config.toml
head_dim = 64
norm_place = "peri"
positions = "rope"
rope_fraction = 1.0
qk_norm = false
parallel_block = false
extras = ["capped logits"]
init_std_o = 0.059
optimizer = "muon_variant"
lr_head = 0.00912
decay_shape = "exp"
final_lr_fraction = 0.0
batch_tokens = 32768
doc_mask = false
train_tokens = 172600000
Each number is 200 + 30 x the weight over its row's rms, rounded and kept within 0 to 999. Layers, rows and columns count from 0. The size before them is the row's rms in percent of the matrix's.

# layer 5 attention key, 128x128, rms 0.0725, rows 0-108, columns 64-127
129,169,176,251,170,219,212,226,198,215,186,161,275,194,183,167,212,242,255,233,161,186,191,185,233,225,231,215,206,164,164,175,152,222,219,204,251,196,162,194,226,168,223,201,192,197,254,188,193,171,156,164,247,197,184,219,198,183,222,185,266,254,206,206,243
079,251,145,217,245,209,174,201,218,237,218,137,198,161,164,173,214,262,199,204,190,195,200,185,237,194,199,221,212,185,146,227,216,250,222,184,213,209,151,221,181,171,193,202,198,170,205,266,275,155,162,176,167,215,208,187,151,203,193,156,214,208,220,222,235
087,245,184,161,250,237,168,176,244,197,230,213,187,160,195,178,254,204,226,118,197,215,194,189,188,263,239,194,134,273,195,252,214,216,199,242,146,237,234,247,201,183,178,202,208,254,145,185,235,206,186,241,160,186,185,192,222,229,241,162,154,203,207,171,160
104,163,209,178,186,240,206,168,221,217,189,177,193,246,230,230,167,177,148,206,207,176,253,170,239,188,234,204,208,189,230,180,226,236,178,183,157,148,173,212,237,207,183,193,136,196,209,186,203,217,206,256,170,208,206,275,175,146,235,193,189,174,247,191,234
102,245,218,214,147,206,168,195,198,156,188,188,128,161,257,218,192,179,211,229,227,205,179,214,216,171,204,158,222,193,169,244,216,174,201,216,181,202,212,239,164,236,167,203,214,218,209,193,150,188,203,169,226,259,267,205,231,220,247,172,147,191,185,198,168
087,204,191,202,206,180,173,179,186,184,160,268,166,185,202,189,195,217,196,195,186,224,229,244,240,192,148,249,173,198,211,173,190,164,220,202,223,199,221,216,208,188,242,160,208,123,211,204,222,182,179,208,181,244,203,138,169,210,233,209,231,151,218,238,161
094,168,181,225,182,191,242,226,188,168,225,206,237,214,271,161,182,203,208,243,215,207,149,231,188,187,202,247,198,272,220,216,165,221,204,172,232,184,199,187,197,230,151,171,173,204,155,189,229,224,197,172,192,215,239,217,188,204,233,199,175,239,166,195,221
094,190,236,155,239,211,234,207,219,225,203,262,216,240,200,197,229,228,279,184,245,212,241,230,226,196,191,176,214,193,155,216,167,210,230,182,209,210,163,146,247,206,201,215,178,213,212,220,202,180,167,205,150,200,171,174,257,160,227,178,244,185,217,192,255
084,189,172,141,152,171,208,178,274,196,170,177,190,182,251,217,191,214,179,177,165,178,206,205,180,204,180,209,216,215,254,212,220,194,218,219,199,215,280,203,236,193,197,209,227,224,196,172,226,254,223,189,176,158,146,214,188,222,159,212,228,196,214,173,211
095,238,190,219,225,226,200,180,200,183,176,163,212,223,153,205,222,177,258,200,183,274,183,195,196,188,147,236,192,224,233,255,211,149,141,218,235,228,201,178,198,202,166,258,152,203,189,185,219,126,185,208,203,230,151,167,198,150,208,206,160,197,233,170,260
101,185,183,265,202,204,218,191,226,190,168,201,189,194,226,243,213,210,187,264,155,214,171,237,217,182,225,207,229,201,216,161,190,223,179,195,243,210,170,208,226,183,210,212,185,201,202,168,111,180,134,141,220,199,150,255,281,221,181,201,212,225,269,167,245
093,183,188,253,186,195,194,168,217,178,184,236,163,183,186,208,239,178,173,175,220,190,193,234,204,176,189,202,217,164,156,234,211,186,188,228,200,204,184,269,168,182,149,145,154,214,203,207,162,232,157,193,205,226,223,242,188,234,219,193,202,220,174,172,161
091,154,204,188,170,187,198,228,281,167,224,173,186,226,189,141,150,212,224,214,226,204,190,227,207,232,203,176,210,202,160,176,158,174,212,176,186,217,189,216,190,211,253,243,178,188,181,181,195,154,176,202,203,238,199,198,175,159,242,137,181,249,181,194,219
095,237,198,203,208,193,162,236,215,210,185,192,218,235,206,243,173,173,220,127,228,130,216,174,240,214,242,212,198,145,203,231,174,148,182,234,150,208,234,170,208,195,186,226,252,174,176,180,199,203,175,223,191,240,179,196,195,241,177,180,189,229,143,192,165
089,167,214,209,212,239,184,217,188,198,219,263,200,168,214,261,216,202,188,153,226,233,178,173,227,140,197,211,202,156,245,195,212,173,183,167,208,221,231,219,162,249,186,195,189,218,181,214,194,230,199,160,225,201,183,232,238,235,219,210,176,180,183,213,119
102,194,149,227,208,215,242,214,212,283,203,229,212,230,220,233,216,182,250,182,207,202,217,177,240,245,170,195,204,167,208,168,197,188,131,216,185,177,198,204,194,188,209,202,211,248,197,114,239,181,164,215,200,225,198,225,191,136,260,167,154,281,150,252,197
089,216,245,215,229,237,152,212,210,236,181,219,204,174,194,222,217,188,221,164,182,216,205,223,251,188,224,220,162,187,222,227,140,205,229,212,155,179,233,251,243,188,168,157,170,238,233,209,148,258,164,259,220,203,215,202,139,227,219,209,237,196,161,246,205
099,118,183,201,209,225,143,155,154,165,186,208,189,209,213,189,228,154,250,187,168,220,248,263,188,244,214,149,230,185,220,210,206,150,216,188,195,212,209,249,182,261,245,191,239,162,213,155,228,184,196,196,182,225,207,216,124,237,209,252,202,213,210,181,195
101,217,172,206,205,240,182,258,206,172,206,194,212,189,209,156,260,243,281,226,162,240,170,196,219,175,176,202,208,183,219,211,251,134,236,175,161,134,207,193,209,175,226,216,229,236,210,164,152,161,199,177,194,206,230,205,194,174,211,248,243,215,209,189,248
090,174,205,226,235,202,223,171,193,188,246,188,186,178,206,230,204,174,218,199,215,179,196,218,113,140,206,214,139,237,202,217,222,186,155,179,209,206,215,231,176,254,216,147,167,184,232,226,237,206,221,210,171,175,206,215,226,225,186,217,190,186,249,203,221
110,178,216,177,209,170,210,158,163,196,153,198,159,143,227,214,191,173,163,200,245,193,217,204,206,209,154,190,160,222,222,164,299,177,198,228,172,184,210,193,172,236,195,220,134,214,180,193,218,241,227,177,183,173,223,207,188,216,162,206,205,193,176,191,202
106,226,212,207,189,222,227,144,207,198,142,243,119,179,191,238,228,221,189,209,268,160,207,191,154,170,193,144,136,207,209,187,219,192,199,248,197,163,207,197,171,244,165,222,199,159,161,189,195,208,233,181,157,130,202,170,199,182,214,253,198,189,206,187,169
097,156,242,214,190,214,175,157,222,215,212,251,194,181,170,203,201,189,232,196,147,197,233,213,245,220,173,224,187,236,206,199,181,157,166,242,201,168,195,164,196,214,159,228,223,217,232,228,226,234,161,222,145,175,204,170,184,190,193,239,149,172,197,196,190
103,152,217,199,182,220,198,227,195,213,224,175,198,180,156,168,176,227,204,278,199,182,195,198,180,256,244,226,175,209,158,191,209,234,261,181,237,167,237,204,204,226,214,199,168,228,154,217,184,166,185,205,216,218,149,199,231,161,182,214,196,231,180,289,205
109,223,279,194,197,197,166,117,175,174,154,170,197,226,201,234,220,168,196,213,179,207,199,184,240,205,200,166,161,218,183,192,231,195,206,257,166,191,218,188,220,181,170,161,208,215,161,202,266,227,230,230,225,178,187,165,158,272,182,206,152,213,216,188,190
097,180,259,135,201,184,204,179,167,167,202,235,128,201,238,220,171,190,184,189,201,203,197,230,184,204,221,200,238,170,218,241,140,173,236,264,181,162,199,198,160,200,228,172,231,215,171,219,184,215,209,180,184,200,191,231,178,201,227,179,219,169,222,249,199
107,205,183,223,201,202,179,200,175,145,187,229,236,230,195,162,210,206,240,202,208,165,220,233,213,217,189,225,232,205,169,188,206,213,238,194,253,186,192,201,194,166,242,178,180,202,205,132,250,189,178,164,234,213,184,176,156,121,258,169,208,255,244,160,241
111,177,180,232,151,224,156,196,209,221,195,235,242,186,227,228,149,169,245,234,156,165,246,242,255,183,211,207,210,226,239,209,249,192,228,199,175,211,192,194,200,180,221,191,198,188,193,239,165,156,209,230,231,207,155,139,155,167,212,215,217,233,239,248,200
101,237,243,236,222,208,215,191,227,199,260,263,166,169,206,236,230,212,171,176,171,198,220,167,201,234,219,231,186,134,240,205,242,181,171,209,202,182,158,235,165,190,204,200,168,179,207,189,253,150,251,201,157,192,217,191,184,206,189,266,217,190,184,209,186
094,196,236,197,184,175,163,186,162,230,183,235,189,240,194,169,196,186,149,225,199,173,146,186,242,195,183,131,199,230,189,218,282,199,173,166,192,261,269,208,247,180,153,161,200,220,231,208,174,231,206,199,197,176,186,255,203,207,204,221,207,188,211,220,227
098,198,210,206,222,206,195,148,169,213,224,190,210,205,167,210,129,177,202,211,154,192,248,197,231,185,214,193,210,205,169,176,224,190,136,166,155,241,235,231,205,175,167,238,214,214,176,206,197,212,243,234,215,190,224,221,207,177,238,196,192,192,230,215,218
098,210,189,241,193,196,161,225,168,190,173,191,226,221,247,190,188,170,209,186,194,228,159,204,178,158,221,208,243,236,254,156,206,151,221,152,175,232,228,196,215,193,181,248,243,160,244,167,179,244,203,171,210,179,196,221,222,217,196,203,170,157,199,212,200
093,208,172,197,181,213,197,251,212,202,192,190,265,202,194,170,227,294,243,211,214,196,183,195,165,252,169,221,214,227,224,209,210,237,233,207,248,228,234,198,207,179,184,189,201,187,236,157,192,182,163,185,198,159,135,237,208,166,182,178,231,292,178,169,214
104,200,233,217,202,183,209,126,173,216,184,193,157,184,209,220,164,204,146,145,173,176,197,184,218,215,185,190,181,260,244,185,189,144,147,222,184,218,242,193,165,281,185,226,183,148,189,195,153,255,225,207,222,156,205,181,241,246,192,249,200,183,171,204,182
102,242,185,169,250,221,146,217,223,180,206,177,283,217,179,167,198,228,221,259,150,181,225,180,222,234,188,206,185,172,215,214,187,226,257,175,165,212,173,230,212,162,214,209,217,221,198,246,195,176,150,240,241,208,164,230,194,149,280,204,205,198,203,187,204
106,216,184,166,216,204,222,166,239,247,202,211,106,258,219,218,224,207,269,166,207,184,188,211,194,227,206,234,201,229,214,171,224,178,133,251,164,155,222,192,154,220,154,153,141,110,143,248,208,173,201,212,180,172,184,239,199,228,197,221,220,136,219,201,220
092,214,243,150,190,208,170,136,233,220,236,252,201,107,185,193,161,199,193,201,239,174,246,215,197,234,207,200,191,198,191,213,191,214,183,181,213,234,188,188,180,189,179,211,274,154,170,215,218,180,192,194,138,159,218,180,194,243,152,235,178,217,188,149,198
088,198,179,189,193,200,173,189,181,234,239,202,212,238,181,214,228,186,183,163,219,171,202,189,180,179,186,235,230,158,204,220,201,153,193,163,184,158,198,204,206,247,196,156,160,217,196,200,218,217,188,254,174,194,243,217,231,246,211,206,209,169,177,223,203
095,214,209,200,168,233,214,192,143,150,148,216,133,197,213,212,201,177,233,219,193,195,199,150,176,208,223,223,187,193,242,162,212,226,203,228,216,177,238,194,234,234,162,201,196,234,240,201,229,221,207,241,195,233,231,172,207,175,162,185,280,188,161,182,182
091,234,215,224,181,229,271,245,231,174,205,210,187,225,218,228,166,196,184,137,239,208,230,241,207,160,242,201,197,196,190,200,266,174,216,217,204,217,247,273,213,180,165,141,201,181,212,223,173,216,225,199,161,162,193,209,213,186,263,213,177,223,184,258,228
096,180,211,188,128,206,206,194,181,197,174,149,205,233,173,238,196,194,201,190,156,157,185,144,177,234,193,180,240,202,212,221,183,225,236,189,172,175,158,212,190,165,241,225,215,169,197,182,137,207,223,200,214,192,203,188,211,194,188,199,179,251,213,232,187
105,219,195,185,188,231,267,149,182,189,195,203,178,221,184,187,211,174,147,254,270,143,229,175,158,191,210,204,211,207,244,177,149,199,218,219,187,203,198,188,216,206,170,222,185,138,177,211,226,265,196,250,187,187,155,199,184,232,243,224,214,248,236,173,178
090,214,196,254,200,168,178,205,164,176,164,214,220,168,191,191,206,184,177,209,96,191,219,226,197,202,217,88,228,135,213,198,180,185,293,192,158,175,209,206,213,201,219,177,183,152,229,220,236,231,214,209,187,173,215,236,194,215,237,153,203,179,180,192,230
090,201,208,124,231,217,229,208,242,189,186,208,213,195,210,200,232,162,149,190,193,206,221,142,195,184,233,193,210,179,202,184,179,224,237,166,255,206,281,199,217,196,238,286,253,194,203,181,181,244,220,229,243,229,208,219,224,189,206,185,187,244,162,197,146
081,229,192,198,195,182,207,196,206,204,164,205,190,221,263,235,147,188,223,179,179,183,151,205,168,204,212,197,267,233,189,214,175,197,207,192,204,182,161,211,210,226,167,196,145,197,144,189,141,218,246,234,200,149,180,195,169,193,196,276,187,136,201,184,179
093,196,187,153,180,148,243,212,192,153,215,214,260,193,212,188,200,218,172,176,198,206,175,185,229,146,189,169,181,215,209,232,273,196,170,224,210,195,240,190,172,184,177,218,230,245,137,226,189,241,199,209,182,263,190,181,155,187,233,236,226,156,135,201,155
097,198,190,207,194,144,218,172,170,233,230,174,160,166,230,175,267,250,185,191,188,214,210,171,183,202,232,179,158,145,190,139,174,199,183,252,182,172,185,196,224,182,145,175,206,169,220,214,203,205,195,192,202,241,178,185,209,201,184,211,215,193,194,141,205
104,158,163,242,193,205,231,204,231,154,208,215,207,235,181,124,251,212,188,247,174,185,209,215,212,214,193,244,185,213,165,220,206,194,217,180,198,203,256,210,181,166,214,216,167,232,222,199,205,154,215,167,240,221,213,189,267,234,227,184,200,165,251,146,204
100,210,183,190,186,205,232,212,208,245,228,159,216,213,230,164,177,177,176,196,137,179,206,156,221,203,151,262,175,178,186,201,204,227,188,208,234,199,212,171,174,202,189,158,198,171,179,192,198,183,217,195,181,213,193,210,196,274,181,196,286,227,109,246,228
087,226,225,245,224,225,142,228,176,192,177,133,215,168,204,202,224,217,213,211,224,228,225,191,223,153,223,245,203,204,218,281,187,264,220,223,134,237,169,199,210,224,243,190,242,208,219,223,179,203,210,148,261,238,193,222,164,190,155,204,198,216,217,214,224
104,194,206,241,200,202,243,188,224,175,187,188,195,189,168,194,183,177,192,226,158,215,192,277,269,205,220,189,245,211,191,192,170,178,202,171,242,189,175,158,204,206,215,241,197,204,149,194,251,175,186,186,244,252,260,188,217,202,218,195,208,219,231,215,231
101,172,219,249,197,266,223,217,201,169,234,214,292,190,179,202,166,212,211,255,189,188,191,169,199,154,129,161,217,217,229,175,190,223,207,224,205,239,142,186,201,221,219,270,179,203,162,260,201,215,196,218,180,201,185,177,208,208,235,219,201,206,210,197,191
098,207,204,216,182,179,235,207,183,199,192,200,199,246,237,228,234,189,261,248,205,219,194,188,305,182,264,199,173,182,197,206,250,193,216,174,250,232,223,187,208,195,177,218,179,219,233,238,201,173,203,186,228,214,229,189,190,196,210,190,236,229,169,169,213
097,161,208,162,183,176,201,242,212,237,208,187,193,192,91,190,206,265,214,154,165,187,177,227,209,238,212,232,238,194,148,155,202,221,231,234,187,239,212,224,163,217,201,156,260,219,205,151,236,221,189,221,212,231,178,223,209,187,155,201,212,222,258,206,197
098,204,181,185,109,169,184,155,249,144,194,213,180,168,227,173,172,223,199,186,141,178,214,194,206,220,196,233,240,213,219,174,202,200,173,157,210,276,160,181,228,207,196,202,159,227,234,177,182,202,187,185,173,227,183,256,220,133,173,174,141,173,186,161,159
107,138,221,149,163,188,191,182,179,194,231,240,155,191,219,198,152,140,140,190,184,219,225,146,179,199,219,160,190,190,214,176,242,129,179,220,176,167,236,178,242,232,177,112,194,186,207,180,202,221,211,230,220,240,202,164,174,234,206,220,176,178,227,176,165
103,195,177,199,240,189,193,139,198,226,234,215,229,218,195,226,216,208,248,225,217,183,190,216,197,229,195,182,177,238,201,206,161,171,191,135,241,186,163,186,155,176,168,208,168,189,311,189,180,201,206,177,218,186,209,196,206,186,155,219,178,189,186,228,196
104,201,165,211,244,188,184,224,221,228,211,232,234,213,218,185,226,185,245,169,204,222,215,206,235,181,226,210,136,170,144,229,139,192,253,230,222,177,157,178,244,135,182,183,177,200,241,155,180,195,241,199,220,198,169,215,182,186,171,201,193,236,189,251,230
104,194,171,158,211,215,248,223,187,228,238,218,136,174,231,203,217,143,219,210,167,193,178,199,244,175,206,228,215,236,161,158,262,196,182,134,193,200,185,220,175,208,177,165,192,204,190,171,203,230,244,167,124,242,198,206,195,184,207,203,208,152,182,191,182
100,165,233,241,160,177,192,173,206,215,191,246,195,257,186,228,182,224,222,168,216,162,261,226,169,204,180,162,230,228,226,249,223,201,194,199,204,248,214,198,179,244,225,253,214,230,231,207,218,253,221,230,191,254,217,215,180,193,182,182,231,152,171,218,221
092,229,211,209,176,196,159,210,214,232,195,190,218,195,213,180,209,233,177,269,177,267,209,195,206,178,219,176,201,235,215,141,200,199,186,220,221,173,166,264,221,174,179,235,219,206,236,222,193,196,202,244,205,233,205,191,242,161,260,163,242,227,209,239,251
093,182,205,216,215,244,224,185,164,243,226,180,243,200,254,228,162,184,223,213,207,159,155,202,133,126,178,219,270,160,184,224,242,167,249,216,214,199,155,198,217,197,220,175,265,175,233,201,198,204,176,261,222,193,223,195,228,162,171,179,143,178,189,187,202
094,206,186,181,198,237,164,180,234,193,213,262,186,182,185,217,199,218,262,213,205,202,278,204,168,229,235,189,219,190,215,273,230,203,190,200,195,257,173,165,205,190,189,232,189,167,165,230,142,158,250,223,229,218,206,140,211,210,191,137,193,205,190,216,231
090,237,212,254,249,230,194,190,207,195,163,229,164,148,241,240,171,163,177,217,165,194,228,250,168,219,207,192,184,201,213,209,208,206,196,223,217,189,209,198,187,164,217,163,244,213,263,202,171,242,198,222,188,193,207,205,239,194,192,175,220,207,209,188,195
081,232,193,148,218,223,220,225,179,237,184,136,251,203,173,258,259,225,173,160,187,174,197,147,185,266,265,195,153,190,167,242,207,162,275,217,204,205,197,201,246,180,210,226,191,204,194,128,241,238,229,220,230,180,231,271,205,217,207,190,230,211,178,257,200
089,199,238,199,227,177,237,229,212,131,238,216,279,155,182,174,248,202,202,255,203,189,175,229,185,202,206,197,177,206,181,204,191,190,232,218,218,227,202,203,144,220,195,184,252,223,243,194,159,209,201,154,187,157,195,207,239,207,204,169,201,225,256,187,165
096,196,140,200,153,251,153,149,256,157,203,180,208,195,241,193,212,186,215,252,198,204,209,183,158,219,164,156,175,179,158,154,201,183,183,218,201,140,213,203,167,204,193,208,251,209,198,194,193,239,202,183,172,204,173,211,198,205,209,205,161,180,176,177,153
088,175,188,163,149,236,118,155,240,217,199,258,176,197,241,186,190,227,184,192,194,238,234,171,200,193,224,164,177,260,196,202,220,180,210,184,158,258,222,216,221,214,194,189,140,179,141,226,165,224,187,204,189,217,187,214,167,245,160,184,182,204,240,189,180
098,190,181,230,143,145,216,128,188,187,208,202,192,213,194,193,197,244,141,166,196,227,244,164,203,223,142,179,160,194,235,223,195,293,173,250,186,189,212,210,216,267,170,238,197,223,204,205,189,247,176,257,177,181,226,237,202,149,215,263,227,164,219,153,205
105,222,190,192,192,208,214,221,189,223,184,154,199,226,224,198,184,180,154,135,284,218,172,159,213,189,224,194,182,206,228,213,213,194,191,187,197,265,155,207,228,208,234,201,214,241,194,190,243,202,219,208,200,223,219,172,166,249,168,263,183,156,239,166,208
105,184,231,207,188,198,165,220,239,164,155,142,196,220,212,167,191,185,183,187,218,243,212,208,165,186,106,226,170,218,190,178,230,129,156,191,217,207,212,165,163,178,236,169,217,217,257,155,262,220,169,187,153,231,190,193,167,158,184,242,216,188,193,133,188
108,215,252,161,225,151,236,198,214,224,160,177,189,198,127,216,205,204,219,202,167,226,236,181,135,184,193,227,219,174,278,195,222,226,153,256,251,175,200,186,142,190,175,189,222,150,183,187,165,192,195,244,131,220,213,203,191,155,226,185,215,226,179,219,154
101,208,200,184,232,184,195,184,198,205,198,162,198,159,232,178,175,243,164,149,181,230,270,260,173,246,205,219,190,175,248,166,201,179,207,227,171,154,188,225,167,240,224,186,218,177,215,156,213,230,182,189,152,172,240,230,199,194,178,189,236,208,162,177,205
106,239,165,226,202,198,161,181,223,201,206,221,197,241,191,262,198,183,246,243,222,216,237,224,180,198,162,229,167,239,168,236,228,248,176,195,201,194,236,150,211,240,233,174,241,234,237,198,203,226,238,207,205,227,193,217,212,186,147,218,205,222,217,212,110
105,230,206,183,209,195,188,224,218,226,188,220,190,186,230,214,211,202,160,149,223,230,232,244,208,233,196,164,236,177,212,188,234,190,254,205,237,204,196,170,193,246,242,236,191,206,223,181,222,138,177,190,242,208,235,201,188,214,184,142,143,218,184,200,99
107,255,204,150,181,221,223,185,229,254,177,223,202,198,174,197,181,197,198,201,247,202,200,171,225,191,204,178,214,189,192,184,224,211,185,271,224,173,271,327,181,153,210,205,230,222,232,215,208,210,199,234,217,185,190,184,171,199,236,202,178,193,189,193,177
100,199,223,234,171,184,204,216,174,231,157,168,186,168,205,198,224,161,200,168,235,217,178,190,199,144,160,220,144,197,230,166,160,232,160,212,184,243,193,148,168,192,174,225,224,196,226,212,227,208,159,216,196,196,200,150,152,148,181,230,218,196,154,177,207
098,248,137,217,187,258,161,168,165,192,168,240,179,205,177,223,223,203,209,155,245,218,176,122,156,182,175,203,184,170,195,178,226,219,235,215,181,170,230,195,211,175,207,175,163,200,177,251,214,227,266,222,170,187,207,196,212,187,208,200,167,202,227,155,140
097,229,156,214,209,215,190,228,204,219,219,224,220,238,221,188,181,230,151,227,154,220,191,188,219,159,187,124,191,216,171,179,221,153,133,216,233,195,178,237,246,203,143,187,203,201,170,218,186,200,220,154,212,223,202,204,192,198,167,190,180,211,212,221,224
099,203,205,195,179,193,197,211,178,235,200,224,183,206,158,164,186,222,175,149,198,181,236,182,166,188,240,213,169,235,171,217,136,208,179,242,126,148,236,237,202,215,206,248,172,185,193,238,191,178,241,242,232,120,150,181,200,185,162,153,190,207,198,165,193
112,167,224,216,262,222,212,202,189,180,168,179,205,176,243,227,239,171,203,228,182,187,158,185,186,222,201,172,225,182,158,173,136,171,215,226,239,148,220,222,197,191,173,177,199,151,234,229,188,179,256,199,164,166,223,172,219,213,204,178,202,219,175,205,241
107,169,196,246,216,180,224,215,195,205,219,216,183,184,195,218,198,163,166,224,208,162,227,214,153,226,236,186,195,232,234,214,181,139,184,181,249,202,157,179,173,157,212,206,256,175,156,171,180,183,164,217,168,196,176,211,159,226,180,194,221,302,165,295,188
108,198,194,197,200,203,188,243,241,171,220,237,197,177,220,208,201,177,242,230,209,211,228,181,243,176,212,153,162,138,195,190,213,158,192,197,177,178,205,172,191,175,212,197,218,220,238,200,232,127,187,161,231,225,172,220,214,213,198,139,242,199,219,176,199
103,225,201,219,217,203,191,243,220,168,172,252,204,208,159,228,196,150,159,169,181,190,213,234,199,241,211,222,205,208,228,184,197,229,199,189,170,199,187,254,163,193,175,181,192,164,134,229,194,184,214,191,278,180,167,219,248,185,208,166,153,182,211,207,182
115,200,205,228,213,284,200,197,223,225,222,211,213,239,193,156,163,200,194,233,163,193,197,196,216,243,207,142,206,209,193,129,229,236,179,154,228,258,212,248,183,237,236,180,195,163,174,235,192,187,205,161,200,204,204,227,161,179,235,180,211,183,184,187,232
113,154,200,213,244,230,191,204,206,195,189,150,245,207,172,148,182,181,239,207,199,205,138,198,195,259,238,228,207,179,213,217,181,168,257,194,239,153,217,187,168,154,221,155,214,184,201,193,257,193,230,230,207,226,216,177,169,189,253,174,221,239,231,280,229
111,124,215,206,156,187,240,184,156,178,247,179,205,193,235,259,233,214,142,192,243,198,234,213,203,186,199,210,136,246,187,196,229,178,179,182,151,175,252,230,184,225,193,196,201,214,236,216,185,244,259,203,196,171,184,175,187,223,254,240,198,222,193,152,197
101,210,214,200,277,250,226,260,188,169,195,157,245,221,210,203,163,202,197,220,207,178,159,190,226,256,182,233,225,237,131,194,187,238,229,169,209,177,206,137,219,148,213,159,156,187,147,198,213,191,211,149,216,167,155,219,167,168,192,198,222,207,192,208,201
091,245,203,222,197,186,174,181,231,238,197,217,244,174,226,232,200,239,178,187,244,146,194,178,170,243,237,200,136,147,154,150,131,188,215,200,185,203,204,238,196,279,168,192,213,214,178,193,127,222,184,191,216,190,191,145,182,194,161,246,214,206,240,239,219
107,207,143,215,191,247,177,174,209,231,166,230,155,227,227,182,197,209,241,185,201,262,168,195,200,193,155,208,222,160,252,169,202,240,181,219,194,214,238,234,198,216,215,217,256,215,194,264,205,164,178,201,195,187,171,207,174,120,235,203,221,201,230,227,182
101,189,171,209,165,220,227,153,191,186,201,234,212,208,153,197,208,227,229,228,211,244,248,194,228,226,144,181,194,194,129,235,234,246,161,221,183,173,160,194,233,211,212,189,206,187,190,176,220,206,222,203,163,156,182,183,239,264,234,195,158,231,222,241,200
097,173,265,203,211,163,173,216,221,241,151,222,206,210,255,242,219,191,181,194,189,189,179,190,172,176,174,192,189,198,261,259,205,243,193,193,170,189,161,219,228,176,182,193,251,226,171,218,227,216,199,286,240,211,171,252,206,189,226,200,191,237,216,219,210
102,280,130,226,240,185,274,209,181,160,184,231,246,257,183,150,202,193,154,241,208,169,211,169,215,201,254,224,226,189,216,178,210,183,229,240,194,221,197,206,172,159,198,197,201,230,167,167,157,227,224,181,175,171,173,231,234,205,244,200,189,197,219,210,207
107,186,212,202,186,234,249,213,137,224,184,195,173,194,185,194,197,163,206,224,181,221,163,128,165,235,197,197,225,171,206,207,185,190,232,218,184,201,174,247,208,212,211,231,199,193,198,156,186,206,170,172,216,210,209,199,192,234,211,199,233,215,180,221,186
094,202,254,187,149,179,210,259,177,217,177,215,191,238,226,195,187,166,178,180,196,156,169,232,259,173,237,168,218,177,138,200,244,174,264,190,252,221,223,151,247,176,182,203,226,192,186,163,194,202,215,195,189,175,186,182,215,168,275,160,170,176,207,231,174
090,229,252,195,231,192,200,181,201,209,242,205,233,182,201,207,204,195,196,216,175,176,222,173,257,208,238,131,179,167,154,211,234,235,274,199,167,234,226,206,203,194,173,203,165,227,238,230,182,253,183,198,177,180,220,308,183,250,163,191,192,196,224,219,178
084,191,207,147,218,198,189,225,136,206,218,115,240,210,197,226,230,209,204,186,184,166,194,179,230,254,220,174,222,214,201,230,166,220,245,198,221,131,187,253,171,203,222,210,222,225,179,257,205,184,168,183,196,191,246,136,194,187,261,205,217,214,177,170,219
091,207,189,198,204,221,186,223,208,195,199,212,278,208,240,149,195,239,162,190,204,241,182,238,197,196,192,187,179,175,171,182,171,177,240,190,214,183,165,195,221,161,213,244,184,202,193,147,206,183,175,117,285,231,209,185,189,214,132,153,189,253,166,255,175
108,158,231,195,179,162,231,171,199,265,126,204,186,225,169,223,155,221,143,180,192,219,211,186,185,171,147,197,173,154,178,221,220,213,155,230,203,245,206,239,230,222,243,213,151,157,204,204,166,191,228,241,164,220,153,194,197,185,130,265,204,189,177,194,195
110,183,183,176,232,156,220,200,204,272,179,199,213,185,199,227,220,217,185,240,172,180,217,184,203,278,211,184,172,152,105,213,210,158,153,219,258,206,224,246,264,184,199,151,180,195,194,150,217,248,219,244,192,209,222,186,182,193,236,233,199,219,182,248,191
084,162,229,212,221,215,241,195,183,183,203,168,228,226,195,176,180,192,197,228,189,233,216,198,213,204,171,146,262,156,233,184,199,200,246,214,236,202,243,223,151,176,265,212,180,181,224,163,177,200,158,206,191,163,220,231,218,212,150,162,228,238,252,272,225
107,192,230,176,247,216,197,213,234,171,205,176,169,165,185,282,217,171,191,226,187,174,211,188,243,229,257,210,191,252,192,196,204,223,147,183,202,234,172,144,145,186,181,211,207,244,206,193,181,212,216,197,218,164,228,179,205,252,172,243,219,216,240,243,231
112,229,203,203,172,229,209,138,193,189,194,244,126,180,182,203,193,212,225,169,246,191,197,203,171,147,186,179,220,236,221,197,201,247,169,215,195,248,219,198,153,243,168,208,218,125,227,264,208,217,171,188,129,205,151,189,226,224,148,224,148,219,233,192,209
106,152,192,183,214,244,178,183,204,209,178,202,199,201,179,279,228,177,189,158,221,224,140,156,213,194,203,225,159,231,186,228,208,203,165,165,171,234,218,166,231,226,198,211,210,211,210,156,202,230,212,197,242,245,179,213,196,186,135,269,232,144,178,167,229
108,192,232,214,182,214,202,238,187,134,161,193,189,197,224,184,196,208,135,270,247,194,173,174,199,238,224,184,252,190,142,197,193,190,198,191,194,156,238,181,200,140,225,200,212,229,184,168,249,198,254,166,189,199,178,218,242,186,194,170,211,194,207,216,160
119,158,224,174,135,175,180,185,208,192,190,233,196,195,225,151,235,184,158,179,180,195,194,186,205,122,200,213,203,232,228,165,210,168,221,185,165,258,220,211,183,158,174,242,194,143,183,193,232,224,213,206,231,218,173,209,206,186,188,226,226,168,175,182,188
114,187,217,208,247,149,271,205,182,251,197,141,221,218,193,186,163,206,161,189,166,153,158,183,172,236,239,220,213,148,169,205,214,206,212,229,241,139,161,199,214,220,195,164,225,191,149,224,160,222,145,191,191,180,198,227,231,177,217,194,207,162,168,219,190
105,239,162,243,185,191,250,170,244,215,188,218,221,218,194,198,160,228,135,238,219,223,210,238,158,202,195,179,188,176,204,197,201,249,231,219,176,210,187,195,216,218,203,204,249,201,182,172,220,241,159,133,160,196,193,203,248,186,225,172,169,182,169,205,163
102,216,194,198,193,164,168,187,222,215,233,208,130,136,173,212,225,210,207,138,223,224,169,209,202,142,226,254,182,192,219,197,206,204,233,212,163,188,181,215,189,234,190,208,206,204,187,186,206,183,267,220,194,178,189,195,229,196,162,211,190,157,176,205,176